{
  "n_kv_head": 7,
  "decay_shape": "linear",
  "final_lr_fraction": 0.0,
  "batch_tokens": [16384, 32768, 49152]
}
Each number is 128 + 24 x the weight over its row's rms, rounded and kept within 0 to 255. Layers, rows and columns count from 0. The size above them is the row's rms in percent of the matrix's.

# layer 6 MLP gate, 1472x448, rms 0.0723, rows 1069-1079, columns 224-447
size [100 100  97  99 103 103  98 101  96 100  98]
[[147 146 127 123 151 131 122 105 145  99 118 124 152 112  71 146 123 110 116 124 152 151 144 167 105 174 105 114 110 128 131 130 128  80 106 162 130  90 159 163 110 126 122 113 132 123 105 165 112 135 152 140 119 135 132 125 111 136 150 147 134 177 125 150 156 115 125 117 133 134 191 139 128 105 139 151 131 118 161 117 157 140 107 152 123 136 180 137 123 151 142 110  81 143 136 102 145 127 160 164 125 130 133 166 125 125 117 137 167 129 111 112 123 154 141 136 114 163  96 148  94 142 152  81 120 120 157 122 114 149 116 141 118 112 105 169  93 139 155  80  99 105 131 125 126 111 166 101 161 122 146 128  63 149 165 172 144 122 170 165 125 145 142 104 108 166 146 120 161 115 102 110 161  98 118 137  98 130  79 159 112 122  93 101 161 100  93 166 181 105 130 116 144 143 125 153 139 137  94 124 122 105  69 113  84 117 145 121 148 125 162 123 121 118 130 134 130 137 118 142  98  89 161 137]
 [130 108 140  59 167 137 127 157 118 123 115 124 131 138 117 164 162 137 133 128 169 122 113 122 102 117 146 140 125 145 118 113 135 105 175 120 143 135 123 117 175  67 140  94 110 130 101 100 127 123  86 157  89 151 162  82 162 106 126 127 103 150 101 127  93 134 161 118 159 119 154 123 139 148 119 151 167  99 128 154  81 158 174 123 165 139 148 117 140  91 111  98 125 173 136 129 132 104 117  84 159  94 135  93 174 122 147 144 125 168  96 135 124 159 176 156 152 100 106 110  93 118 143 168  97 166 151 120 146 121 130 106  83 161 117 124  84 107 147 102 111 180 113 139 161 129 145 136  85 151 129 108 126 121 159  98  86 111 141 138 119  97 142 100 117 117 135 148 101 120 118 111 132 153  97 174 168 163 140 169 116 105 100 147  99 159 148 150 124 142 112 133 123 137 105  91 180 139 135  97 123 153  91 151 156 115 133  77 141 139 158 150 109 168 130 111 126  88 142 174 118 119 126  98]
 [140 139 162 133 112 153 154 107 143 104 110 151  87 102 109 105 100 161 113 155 120 128 187 149 128 168 145 117 146 135 144 148 131 121 147 121 156 135 112 146  68 116 140  93 136  88 109 133 134 108 130 106 156 134 133 145 100 149 164 119 130 170 117  87 124 130 115 156 112 147 122 107 111 127 130 126 135 166 105  96 138 119 179 138 105 140 113 135 120 159 159 149 125 141 135 123 162 137  93 109 154 106 132  76  84 127 146 137 186 113 155  89 143 121 139 103 138 108 143 101 110 105 115 172 102  94 142 126 129 109 121 111 144  69 114 132 153 104  67 151 156 117 135 135 148 100 177 139  74 139 149 112 122 146 115 172 137 166 134 118 139 142 163 144 104 107  96  86 128 111 132 122 150 118 145 126 122 108 174 172 104 114 152 126 130 108 133 104 115 169 107 142 163 111 105 135 160 127 103 105 126  75 162 150 123 104 138 109 120  82 133 136  93 122 125 131 115 136 124 102  76 101 120 162]
 [142  96 124 164 106 143 110 143 129 172 154 142 137  98 132 172 122 133 131 157 137 103 109 127 108 161 194 134 146 128 108 143 144 161 141  97 143 139 127 114  82 119 138 153 154 105  72  98 164 134 150 130 125 156 161 110  95 108 152 107 112 120 125 128 109 151 139 132  76 159 118 124 169 121  93 146 123 140 129 140 120 129 117 113 147 171 148 168 110 164 132 108 109 115  68 117 143 123 103 118 161 124 100 147 108 151 121 128 160 120 135 140 144 143 102 118 136  89 159 164  93 141 166 145 160 102  98 112  71 167 134 135 144 152 139 138 124 144 156  92 157 139 142 163  99 127 125 103 179 108 142 117 118 101 118 124 141 126 118  95 112 123 164  85 127 122 142 162 122 102 142 130  90 177 122 139  71 110  71 125 137  99 177  82 165 167  98 109 115  84 124 142 127 130 127 110 120 103 146 100 103 115 138 130 115  79 130 158 105 172 118 133  88 142 141 172 145 118 120 121 154 104 160 176]
 [152 140 121 139 146 137 116  81 135 117 160 137 182 106 160 123 141 144  86 164 144 158 177 116 118 132 164 106 105 158 150 145 128  90 117  98 144 153 105 132 105 102 124 144 125 124 140 123 123 144  98 175  97 135  79 122 104 108 135  87 188 167  94 141 122 122 146 116  95 159 115  76 125 149 152 119 146  94 115  91 121 125  90 121 122  73 124 124 128 101 140 119 114 109 123  80  99 142  81 155 120  93 133 144 171 122 119 147 120 119 153 145 150 105 109 131 124 112 133 122 125  90 162  64 119 128 127 144 109 137  85  99 157 124 144 146  92 110 104 141  93 143 125 113  95 150 179  97 139 116  96 128 121 128 115 121 104  95 106 110 120 124 155 134 129 133  91 149  99 141 184 120  74 161 104 153 153 136 138 129 139 138 105 118  70 137 131 141 107  99 155 127 112 127 142 154 115 148 142 147 122 146 157 126 116 126 148 117 144 163 108 123 118  58 149 150 158 173 117 117 125 127 129 151]
 [113 119 133 109 138 113 130 127 181  96 107  80 129 111 128 149 146 147  90 165 143 125 128 132  88  79 126 157  97 113 141 181 104 157 100 130 127 141 164 142 122 150 150  89 114 114 110 151 111 128 134 145 115 121 118 145 112 130 107  96 125 168 112 145 103 137 177 119 143 174 182 117 128 121 147 104 103  96 148 115  78 111 181 151 164  96 135 132 129 101 130 134 137 136 100 153 116  72 106 118 116 112 135 126 153 130 110 117  92  80 140 126 119 133 101  97 106 129 173 158 164 140 133 140 120 125 125 169 128 145 155 154 155 174 144 114 110 108 108 108 109 171 141 149 136 123 147 147 114 113 127 146 109 134 100 124 107 106 124 114 101 139  87 139 160 120 123 116 132 157  94 133 167 181 115 121  89 149 156  87 118 121 179 117 133 125 158 136 117 124 133 177  87  78  71 132 128 156  98 131 150 100 124 163 160 124 137 118 145 136  89  79  85 141 146 164 110 145 128 139 136 164 144 146]
 [135 105  76 147 146 131 120 140  83 122 129 123 139 137 110 174 103 135 111 174 144 116 122 144  73 124 152 146  90 112 146  94 125 149 149 133 167 113 111 164 143 104 115 153 114 113 145 114 130 124  79 129 117 115 175 120 114 174 152 170 134 127 139 147 142 143 114  87  85 133 129 111 132 109 114 162 125 116 114  84 125 109 118 141 146 143 153 160 112 138 115 132 141 168 170 146 140 143 114 146 141 144 106 112 111 157 143 129 143 118  98 111 127 177 143 116  99 106 161 107 134 147 110 170 141 151 124 126 136 144 152 167 121 154 150  95  98 153 163 119  84  91 108 135 127 136 107 139 127 120 145 119 162 132 155 106 151 108 189 103 118 153 121 111 164 106 126 120 108 167 136 139 147  96 123 132 125 133 104 144 146 145 140 149 107  93  77  97 160 126 162 136 177 123 108 125 139 136 134 145 138 141 139 134  99  96 117 149 136  95  88  78 101 108 113 118 134 159 152 168 134 131 120 140]
 [113 122 148 146 133 144 110 135 149 106 133 135 129 141 123 100 139  92 181 101 131 127 130 130 140 109 117 120 107 166 136 143 118 130 138 116  78 117 120 123 141 140 111 108 124 112 150 146 144 140 183 100 143 127 139 133 111 113 142  97  94 147 163 137 112 182 112 163 132 148 161 158 130 151 163 147  65 109 129 133 121 129 110 151 146 138 101 161 133 150 129 145 153 148 118 155 107 130 133 126 133 171 152 147 143 110 127  98 133 115 133 114 187 119 149  86 156 119 119 113 110 158 145 172 165 156 108 162 168 126 117 133 117 179 129 105 133  91 129 133 125 110 184 151  93 134 149  94 194 128 140 105 106 141 115 111 153 136 117 137  95 110 122 159 130 125 133 105 148 114 150 146 134 132  96 150 142  65 125 101 120 122 111 125 103 177 105 130 142 148 116 127 150 173 153 104 127 117 114 184 151 120 161 117 117 144 125 152 122 116 145 119 148 120 111 171 164 134 146 113 110 133 111 111]
 [149 120 154 150 115 126 120 110  94 124 116 164 135 138 147 109  87 139 132  83 150 101 138 116 142 143 166 158 133 119 149 139 124 124 167 147  80 128 188 154 159 117 130 146 137 152 130 144  82 132 139 142 136 154 108  89  86 151 119 119  91 123  98 131 146  60 109 141 113 111 125 173 134  87  91 124 117 157 154 120 130 154 120 176 142 136 115 141 120 158 118 156 132 109 117 133 113 118 127 166 120 101 126 121 128 124 126 153 124 140 116 109 142  98 127 133 149  86 127 138 122 161 150 121 163 109 100 106 167 100 115 122 158  98 122 145 134 111 145 141 103 124 134 138 110 125 107 149 127 112 140  79 163 163  85 122 107 141  94 131 195 126 116 108 134 115 107 143 134 133 114 166 130 107  91 154 100 116 112 130 113 162 130 122 138 123 153 134  92 123 138 120 120 129 120  97 147  91 106 109 133 133  97 104  82 107 184 139 165 102 118 125  81 102 145 146 121 133 138 161 120 121 142 104]
 [159 119 119 132 134 138 148 119 148 132 129  98 119  97 115 145 153 122 117 122 170 143 169  95 156  90 140 123 107 125 129  90 141 111 139 119 146 106  95 179  84 121 109 103 137 116  94 145 179 138 111 133  80 121 123 158 161 137 136 177 152 149 112 123  94 109 121 116 157 106 134 135 141 113 132 106 116 128 101 114 102 117  45 108 127 126 107 124 152 115  90 139 128 143 155 143  93 106 123 121 179 105 126 142 180 113 112 130 153 157  93 105 130 105 128 105 130 146 146 155 100  96 189 104 151 202 146  84 120 123  97 121  95 158  88 144 112 100 124  96 105 107 131 104 101 132 131 147 130 132 104 145 134 130 124 143 143 115 112 142 151 150 108 135 184  90 152 105 147 129 154 114 183  99 119  92 133 140 103  87 141 150 161 135 124 108 105 102 138 119 116 115 103  92 130 112 158 151 192 165 115 146 128 158  93 119 154  86  87 117 165 108 147 135 101 126  72 105 146 137 147 143 101 160]
 [124 141 141 122 141  66 160 173 115 112 140 118 110 131 114 172 166 132 103 125 161 140  93 114 104 172 124 139 122 113  85 128 139 121 137 138 132 150 142 146 112 168 126 153 112 103 132 116 130  93 102  94 115  98 142  92 132 103  98  84 129 125 115 119  91  78 132  83 135 136 113 119 135 144  98 143 146 139  99 131 113 135 156 178  95 129 155 136 113 160 135 142 105 111 150 151 147 133 108 108 122 164 161 106 162 137 189  68 119 146 142 134 146 118 142 164 106 171 140  97 126 151 100 140 114 127 103 145 130 160 129 128 145 131 132 119 139 144 156 104 175 144 134 111 103 138 141 149 112 154  89 131 122 117 131 130  95 167 143 125 132  85 115 160 140 105 151 174 116 169  67 147 179 141 125 138 128 136 130 112 137 162  81 125  98 115 134 160 109 136 150 133  76 127 164 195 150 164  92 151 120 178 162 158 135  96 157 110 146 146 125 114 134 163 175  88 113 115 142 152 129 153 139 157]]
# layer 6 MLP up, 1472x448, rms 0.0765, rows 1069-1078, columns 224-447
size [ 93  97 100 104  97 104 100 103  98 100]
[[104 129 174 104 122 141 124 108 132 128 112 183 158 140  97 174 149 155 124 147 159 106 138  96 123  93 139  95 139 119 135 110 119 123 127 151  85 153 154 128 166 130 118 141  86 103 131 143 169 156 130 120  87 152 176  92 140  81 166 102 120  94 104 129 137 101 135 106 135 106 142 101 138 109 140  84  66 119 115 147 144 110 121 133 111 141 113  97 121  84 123 152 172 101 150  86  87 135 130 124 160 136 155  65 167 129 149 159 147 145 136 144 151 110 145  95  93 124 144 134 133 141 143 126 131 119 126 127 112 101  99 171 124 152 133 135 110 137  84 122  61 166 136 156 124  97 119 133 119 168 130 118 120  82 136 134 117  94 173 107 135  76 145 106 100 118  86 120 144 166  89 123 126 122 142 117 153 104 125 107 102 115 134 130  93 155 110 126 108 157 145 131  89 128  99 116 128 129 147 116 151 128 113 133 140 100 134 144 120 125 118 108 133 143 139 168 107 135 144 144 125 147 132  98]
 [100 123 125 166  89 110 120 141 153 137 149 124 105 160 154  68  65 116 132 112 115 166  99 145 157 161 121 141 176 126 135 142 167 126 149 168 118 116 105  63 100 172 127 136 108 181 174 152  97 154 125 141 139 156 124 115  80 118 145 175 152 130 169 137  97 125 153 123 151 144 123 126 114 159 126 150 117 148 114 108 147 132 112  98 118 108 118 150 155 176 164 135 131 100 140 104 102 157 142 130 119 112 147 114 128 153  84 114 128 148 113 121 132 107 135 106 135 141 134 125 156 112 134 108 117 110  86 121 100 128 122  76 103 131 152 139 143 137 143 116 114 110 123 133 130 134 153 133 146 134 108 151 104  79 100 124 175 137 105  95  93  97 111 124 158 121  96 155 123 127 126 159 153 131 112 111  88  93 144 120 127  98 101 127 135 129 145 134 139 149 143 199 147 119 163  98 169 138 131 112 170 140 148 127 110 146 115 112 162 143 165 131 108 100 142  89 147 148 130 140 137 169 115 148]
 [123 143 100 101  98 111 147  99 129 100 121 123 150  74 111 119 123  91 162 116 154 121 148 107 103 137 120 133 124 147 148 143 103  97  90 166 110 142 112 146  85  99 149  96 134  92 132 109 117 123  99 108  90 114 138 138 135 123 157 139 127 139 119 139 100  88 106 153 137 100 186 137 128 136 116 148 137 131 118 135 153 125 151 158 138  89 101 125 107 142 119 173  90 126 152  87 150 114 101 119 144 125 167 110  91 140 165 171 104 113 157  79 117  84 102 123 108 122 104 135 116  80 160 157 108 180 132 115 113 130 114 153 156 110  55 130 125 127  80 134 135 102 162 135 153 120 138 105 124 145 103  86 145 148 104 133  80 139 142 138 103 160 131 126 139 107 130 116 189 106 129 140 145 123 144 147 145 133 196 119 134 115 100 121 108  96  66  86  98 134 128 173 146 123 194 112 156  98 102 118 132 133 174 143 152 116 135 138 119 130 139 100 101 149 103 127 140 138 132 113 103 120 106 115]
 [119 118 123 103  97 137 137 138 158 124 156 144 140 143 145 122 128  81 117 184 111 118  86 139 148 156 121  87 148  93 122 169 155 161 136  90  99 124 113 167  90 163 146 138 140 128 107  95 168 106 167 101 126 125 122 115 140 143 117 151 146 101 163 160 104 140 158 119  90 147 157 129 152  90  98 121 122 165 156 152 131 123 137 135 149 135 125 125 126 142 138  94 111 124 100 113 163 114 151  92 117 154 134 121 136 129 153 128 158 144 120 110 151 154 132 122 148 132 152 131  82 155 128 156 127 141 159 138  81 108 102 120 173 145 178 126 157 158  98 109 143 159 136 151 110 133  90 110 132 127 113 119  97 111 126 124 124 166 112  95 137 148 154  52 124 122 109 154 152 119 140 145 110 118 114 182 129 131 119  99 123 134 134  65 172  98 122 152 111 118 127 132 109 139  97 124 153 140 137 149 121 148 134 186 151 133 153 147 143 135 118 139 138 128 107 110 122 103 111  84 154 141 133 134]
 [127 125 156 132 132 105  86 130 173  98 149 168 146 119 134 110 128 128 119 147 115 161 150 123 124 120 116  88 111 152 139 165 166 114 112 133 144 151 125 115 123 140 113 130  97 124 113 129 141 158  96 131 127 124  57 135 122 130 106  63 203 120 101 118 117 162 130 116 110 134 124  95 113 156 133 116 136 123  84  85 142 112 104 126 117 106 137 127 126 108 117 132 144 138 135 120 138 123 111 180 108 104 118 161 170 142 116 161 149 154 142 124 118 121  84 152 170  95 116 127 105 123 138  98 114 124 134 158 122 146 104  93 159 119 174 129 104  92  97 141 123 133 122 131 143 151 180  82 148 146  97 132 121 146 127  98 128 142  92 128  96 140 162 163 153 159 108 150  65 152 138 145  91 127 144 137 131 130 186 143 149 156 160 128  65 149 119 148 117 125 146 116  92 146 137 146 129 136 141 123 133 155 130 105 130 139 119 175 145 165 110 155 159 133 123 163 165 123 117 142 139 116 141 166]
 [ 67  86 148 114 128 163  98 136 122 147  78 104 156 105 113 123 123 190  98 144 124 103 107 125 126 111 122 147 132 156 141 140 157 134 148 100  99 102 162 119 162 140 126 117 108 175 114 117 151 124 113 141 157  87 128  79 118 112 119 111 104 121 148 182 135 132 128 150 128 104 112 125 127 132 162 116 137 125 130 130 139 111 131 114 100 111  82 147 118 123  87 158 146 166  85 111 126 111 105  75 129 133 140 123 113 116 124 145 150 143 127 106 145 105  78 144 111 112  98 150 139 131  80 159  99 105 126 128 111 146  91 113 140 155 100 112 182  61  97 110  94 164 114 155 106 140 143 144 110 139 140 156 127 127  83 151 139 109  78 136 153 126 131 155 142 125 149 162 161 175 129 164 133 130 124 126 122  84 113 144 123 121 134 142 103 132 174 141 113 107 136 157 148  97 135 111 121 154 140 124 127  92 140 153 141 109 126 163 123 124 173 119 138 148  98 148 139 140 162 135  99 146 125  72]
 [142  95 105 129 137 183 154 120  94 109  99 111 144  87 133 107 146 166 148 142  78 156 115 111 111 158 139 135 120 114 123 137 140 119  78 106 172 173 134 149 118 149 169 126 104 123 149 125 121 120 115 120 133 138  81 153  85 147 111 180 158  76 136 171 116 115 138 156 146 125 181 103 181 124 130 154  67 112 128 117 138 141 137 156 109 148 166 113 105 166 129 145 145 134 113 160 154 131 101  96 107 157 122 120 119 119  72 113 120 116 118 130 118  75  87 112 116 116 141 137 155 163 140 138 113 104 116 145 129 130 127  84 132 130 153 152 133 128 116 160  92 122 150 144  99 121 147 126 141 137 145  98 154 155 167 110 153 140 116 165  97 139 142 148 147 150 121 128 121 155 151 142 101 125 136 114 142 165 178 111 145 120 145  83 136 133 123  81 159 122 107 130 171 136 113 153 131 106 102 122 111 136  93 158 124 134  92 133 157 145 137 131 100 151 167 146 100 107 130 154 135 156 108 121]
 [144 141  99 133 121 191 127 112 117 153 106 110 141 101 140 151 163 152 177 136 127 101 119 138 132 138 149 147 108 155  99 144 133  78 116 127  99  94 128  77 135 118 109 153 115 106 129 152 115 134  96  84 139 118 154 150 143 157 109 109 126 166 167 122 114 133 142 145 143 141 129 178 131 123 160 154 122 106 124 107 139  96 114  96  88 133 106 118 101 146 149 123 153 154 100 121 132 142  91 109 132 110 161 146 113 125  99 119  95 118 114 113 159  98  91 154 141 124 139 146 140 137 115  97 168 145 112  93 118  98 129 136 143  66  81  94 144 147 112  90 114 153 129 154 143 151 140 122 144 109 161 164 146 125 118 146 178 133 137  83 143  82 135  65 112 153 114 117  67 155 144 136 138 154 134 148 151  97 169 137 131 170 146 113 113 104 140 149 141 130  89  85 150 144 132 131 120 148 133  95 106 126 105 164 123 152 100 117 110 109 152  98 109 110 142 184 127 146 166  76 157 133 147 133]
 [ 99 109 113 107 150  92  99 128  98 127 131 146 152 139 126 175  80 120 102 117  95 112 149 107 133  91 137 106 123  89 120 112 159 170 118 148 176  87  76 151 160 141 116  97  77 154 123 186 109 124 130 129 145 156 119 105 124 125 178 131 160 144 126 124 143 138 135 126 119 119 140 144 104 197  86 143 169 120 165 113 150 109 174 142 154 137 144 126 108 143 153  93 128 139  77  97 139 157 137 142 108 163 112 144 112 117 130 158 114  62 129 150 146 131 104 108 144 129 138 131 114 106 128  96 110 131 139 133 124 130 139 143 166 135 162 120 136  92 153 150 125 115 151 102 129 153 184 117  86 116 129 125 110 128 144 122 117 136 157 125 120 144 119 115 128 120 116 118 155 174 114 120 125 135 178 137 158 104 116 195 112 129 128  89 113 157 139 118 112 153 134 143 126 173  82 114 102 162 116  99 119 117 146 135  91 126 107 119 111 127 117 155 137 132 165 127 117 132  67 132 117 111 123 166]
 [120 125 147 140 118 152 152 178 110 120 128 137 169 105 145 128  84 104 127 130 141 120 107 140 119  87 130 141 108 143 137 102 164 144 111 125 149 154  88 122 154 134  88 145 144 126 131 121 116 143 136 116 124  95 138 134  75 133 114 146 143  86 146 116 209  99  88 134 121 145 161 156 118  70 133  92  95 159 113 155 157 105  77  87  84 136 132 151  94 146 118 115 151 134 157 155 145 144 119 101 121 105 149 115 114  88 121 112 116 153  91 141 110 148 125 176 126 121 131 182 130 112 130  86 115 139 130  92 144  95 118 126 147 170 132 141 126 138 131 143 115 105  72 111 151 134 150 113 132 148  95  98 155  94 166 135 162 150 110 114 126 106 108 132 144 136  94 113 149 138 122 109 106 119 156  82 116 117 140 150 108  94 143 123 130 157 120 119 128  51 112 101 152 122 104 134 144 114  88 131 154  80 118 182 130 156 141 124 124 108 118 139 115 143  63 126 125 143 142 129 116 111  40 132]]
# layer 6 MLP down (transposed), 1472x448, rms 0.0277, rows 1069-1078, columns 224-447
size [100  98 101  95  91 107 104 103  97 102]
[[117  74 110 154 144 168 106  82 116 153 118 120 101 177 141 162 124 116 126 145 117 118 139 130 133 156 124 127 172 125 160 154 110 153 131 132 110 147 124 140 144  97 131 132 131 121  72 132 114 123 145 128 165 157 152 111 146  98 159  94 138 152 135 121 141 153 164 135 117 178  98 111 152 169 141 126 156 124 137 131 116 147 104 160 102 102 108  99 140 107 150 123 157 135 129  89 144 133 128  92  93 103 174 138  92 133 143 117 173 156  84 137 104 133 164 108  92  72 125 101 168 114  91 134  89 162 135 146  88 130 140 139 115 146  83 108 142 125 112  83 100 141 103 148  87 124 121 131 114 119 118 181 122 116 127  88 162 109 128 120 166 120 170 167 120 111 139 122 135 133 126 156  96 112 131 112  89 136 103 127 137 107  84 147 117 143 119 143 162 124 175 141 131 131 153 116 129  88 101  94 138 151 138 138 132 139 157 156  95 146 128 114 139  81 125 107 141 135 151 146 126 113 133 136]
 [ 84 106 168 100 162 129 115 105 129 148 109 126 104 157 106 128 117  99 104 148 123 119 134 128 140 100 109 157 120  92 130 174 103 148 150 110 103 131  81 146 137 100 124 118 151 148 165  91 143 130 104 126 154 109  88 109 102 102 167 141 109  83 107 115 104 105 137 149 157  96  69 124 110 139 142 113 143 111 136 113 120 114  96 132 151  90  96 148 119 128 108 165 132 183  95 116 136 164 110 107 172 116 124 170 114 120 122 159 108 168 135  98 121 157  93 102 112 116 113  98 153 135 127 118 144 100 129 114 114 123 103 108 132 122 147 123 124 115  83  98 150 126 103 157 103  86 117 150 170 140 164 110 157 111 104  92 149  69 118 130 119 127 134 117 132 125 135 112  70  84 139 111 148 106 136 138 127  85 132 133 155 106  99 137 119 107 144 149 118 145 163 130 152  99 125 152 125 122 116 107 104 114 141 135 148 129 150 106 150  92 145 137 135 130 100 109 152 149 114 146 154 121 142 130]
 [120 165 139 110 148 143 172 167  63 141 174 157 148  95 141 121 164 168 121 129 117 114 116 124 119 127 183  95 145 123 102 117 119 121 113 138 112 130 101 105 106  82 122 119 150 166 144 133 123 138 106 136 108 147 108 199  99 163 115 116 109 107 193  94 103  95 143 129 141 140 124 111 158 111 118  98 112 140 149  99 129 125 125 159  79 125 118 107 100 104  84 136 178 124 173 135 135 129 124 108  89 130 146 150 127 107 151 113 119 109 149 142 134 110 109 143  93  98 131 126 114 186 119  96 110 121 136 100 141 143 120 112 140 185 118 150  99 129 134 122  63 113 160 121 152 164 156 103 145 110 137  96 124 129 161 135 130 145 122 120 117 136  84 114 128 144 121 133 109 131 127 100 136  69 120 106  81 102 131 111  94 146 147 138 116 130 120 117 141 137 135  94 108 121 106 119  94 109 128 113 120 118 155 127 131  99 107 137 165 151 122  97 125 123 108 131 108 197 120 140 167 101 123 141]
 [108 115 101  94 137 124  99 152  98 131 148 171  66 144 124 172 116 137 119  73 132 119  65  94 113 156 126 126 131 154 112 156 134 123 110 126 129 132  90 140 106  58 106 131 130 172 171 132 146 118  94 148 143 144 122 113 159 116 158 138 117 116  93 142 134 121 114 103 133 196 116 147 126 143 123 143 156 164 110 148 136 147 120  99 120 128 145 120 109 104 138 138 147 174 148 145 114 121 134 152 132 100 117 126 223 174 138 141 148 152 144 190 149 156 117 155 129 102 119 119 152 123 159 151 125 156 129 114 133 122 164 147 134 125 122 126 129 149 102 120 143 113 145 107 115 111 130 158 139 133 140  94 119 146 167  96 143 112 169 167 146 157 129 101 134 135  71 121 130 162 118 105 143 171 111 162  89 120 163 117 141 145 136 162 119 141 105 101 106 107 139 101 107 159 140 144 113 158 141 154 118 114 142 148 126 157 147  95 107 130 133 127  95 136 132 151 131 108 140 125 151  98 146 126]
 [159 130 155 114 134 108  98 107 105 141 162 127 158 128 132 101 154 128 108 141 126 133 198 150  90 142 142 114 115 140 132 141 155 119 148 148 150 124 131 100 113 161 119  77 115 105  96 148 151 142 111 157 108 102 178 139 102 161  88 143 167 137 138 160 105 154 123 134 160 144 158 147 146 150 144 146 120 118 181 143  74 159 118 101 126 106 131 109 108 140  81 123 144 120 121 113 116 129 111 147 129 124  95  66 145 116 126 139  89 151 100 145 155 115 104 111 125 126 134 124 156 127 130 133 129 108 116 104 127 117 128  93 176 176  65 113 130  84 152  80 130 136  79 139 166 102 158 125 167 131 122 121 120 123 113 106 144 136  70 110 166 141 126 129 109 135 158 148 108 137 152 103 125 117 130 103 136 163 149  61 135 153 135 142 128 120 118 122 109 114 168 102 164 114 133 139 125 137 113 169 124 117 113 125 130 107 106  82 160 129 176 106 136  97 164 156 139 146 124 161  75 123 150 106]
 [125 127 103 109 154 112 121 122 145 135 146 122 115  82 145 155 113 127 150 141 129 118 134  96 126 112 145 118 132 144 147 149  86 105 142 156 129 103 133 105 132 150 146 149 140 110  85 122  93 141 119 126 150  91 144 101  96  50 124 125 137 152 174 113 117 140  99  97 119 161 158 124 184 168 165 128 126  80  89 154 159 156 152  96 129 142 107 137 139 148 119  91 118  72 116  92 103  83 147 142 150 156 128 116 133 130 135 165  81 107 104 149 158 135 136 159 119 128 158 144 159 143 116 114 129 155 150 123 103 120 131  82 163 132 170 148 102 135 110 128 140 139 125 117 148 133 114 131 164 163 117 156 159 149 118 142 112 108 123  74 111  83 137 124  99 154  86 152 164 171 135 120 131 111 151 115 151 137 143 151 114 147 105 107 137 154 143 128 122 115 148 120  99 129 126 138 120 112 133 121 140 110 126 124  90 121 136 115 127 142  98 146 124 124 111 104 134 132 161 148 127 148 142 137]
 [ 95 102  90 138 150 145 128 113 136  90 117 118 127 120 130 128 116 165 135 163 132 108 116 159 144 132 130 112  84 136 104 138 121 118 155 150 133 116 114 152 109 142 101 145 115 152 125  60  94 157 105 178 111 135 147 102 157  85 129 117 160 128 173 126 140 137  55 110 129 138 150  99 108  65 116 126  98 142 124  97 136 140 120 143 138 129 152 168 137 115 134 138 117 131 113 145 152 165 109 145 147 106 129 149 145 121 150 164  84 150 121 107 156 148 108 122 136 161 126 112  92 121 115  93 120 110 102 108 124 143 107 135  79 133  98 142  99 109 148 145  91 117 124 163 148 180 122 137 148 141 107 105 128 156 153 120 117 108 124  78 128 105 136 128 123 106 131 104 118 160 146 155 126 142 110 130 129 150 118 135 134 114  87  94 122  67 149 138  77 143 154 146 112 132 135 109 114  84 193  84 164 133 129 142 118 108 101 110 151 131 117 100 106 173  73 132 127 138 114 122  90 154 141 114]
 [114  72 118 135 127 123  70 116 139 192 133 139 111 120 125 143 138 123 128 126 120 120 111 156 133  95 124  84 117 148 175 110 115 105  96 109 131 138 139 151 107 184 165 120 107 128 141 120 129 108 101 140 125 145 160 114  93 118 134 141 115  89 153 153 120 101 140 115 114 178 145 121 155 127 107 184 163 127 127 122 107 136 176 130 148  65 120 140 145 145 142 115 159 134  95 154 130 136 163 151 145 139 125 106 145 117 177 122 146 108 145 153 124 100 143 122 132 142 119 164 119 112 115  94 160 135 143  99 111 141  90  88 105 120 133  93 154 144 118 151  77  90 130 117  79 128 154 155 168 140  95 152  86 143 151  99 144 107 115 138  84 145 140 120  96 139 126 160 125 118 128  86 113 148  76 113 132 111 121 159 180 133 113 111 129 116 120 118 133 118 103 102 114 131 166  93 106 163 159 107 100 107 102 128 155 133 108 130 131 135 122 114 167 127 144 110 107 144 131  94 141 103 100 116]
 [105 116 126 152 174 128 122 129  93 133 133 102 152 132  81 121 104 147 118 133 114 130 129 128 102 161 137 149 107 111 169 131 124 141 161  86  92 109  94  96 125 143 103 145 162 106 121  77  91 134 133 165 175 154 125 168 126 151 128 124 128 155 145 107 123 102 127 142 149 118 132 102 136 113 117 103 103 115 120 145 119 129 134  70 193 134 116 151 101  85 111 110 154 128 124 132 106 114 136 117 123 154 133 136 132 128 143 165 111 141 155 150 137 133 133 165 130  96 145 105 126  99 151  86 132 164 110 111 103 123 119 134  88 101 107 143 145 107 117 108 128 128 124 178 126 107 114 123 147 136 173 114 139 135 111 136 135 118 136  98  68 236 130 135 142  78 128 124 135 121 125 150 133 118 127 105  94 106 132  73 113  77 109 116 141 178 134 103 146 158 178 102 129 164 156 165 139 138 114  79 105 159 141  78 164 103 155 103 125 121 149 115 155 112 151 149 165 110 145 120 139 146 160 145]
 [189 115 148 168 119 122 159 162 136  87 103 175 142 157 133 130 154 144 187  95 127 160 145 162  91 104 138 137  82 129  72 110 104 102 121 150  91 132 121 168 184 137 148 111 144 164 163 148  91 153 124 108 141 112 142  91  92 142 116 120 113 140 144 120 195 129 150  93 110 123 129 128 135 140 147  73 145 128 180 180 131 148 102 113 106 143 147 140 125 143 160 122 148 108 118 119 117 175 130 112 146 156 103 110 116 164  74 100 125 161 161 120 115 107 123 142  88 173  71 119 106 112 118 144 151 135 117 104 163 140 132 135 137 155 118 111 109 102 108 105  86 166 119 116 112 126 138 101 156 114 151 119 108 104 121  97 131  72  98 155 146 122 115 151 123 172 118 101 175 130 167 125 145 109 134 107 123 154 142 101 100 107 130 139 139 147 173 122 179 160 109 158  99 133 147 113 169 153 138 129 128 104 103 100 161 153 128 149 141 143 161 119 118 107 130  93 150 115 100 118 111 111 113 181]]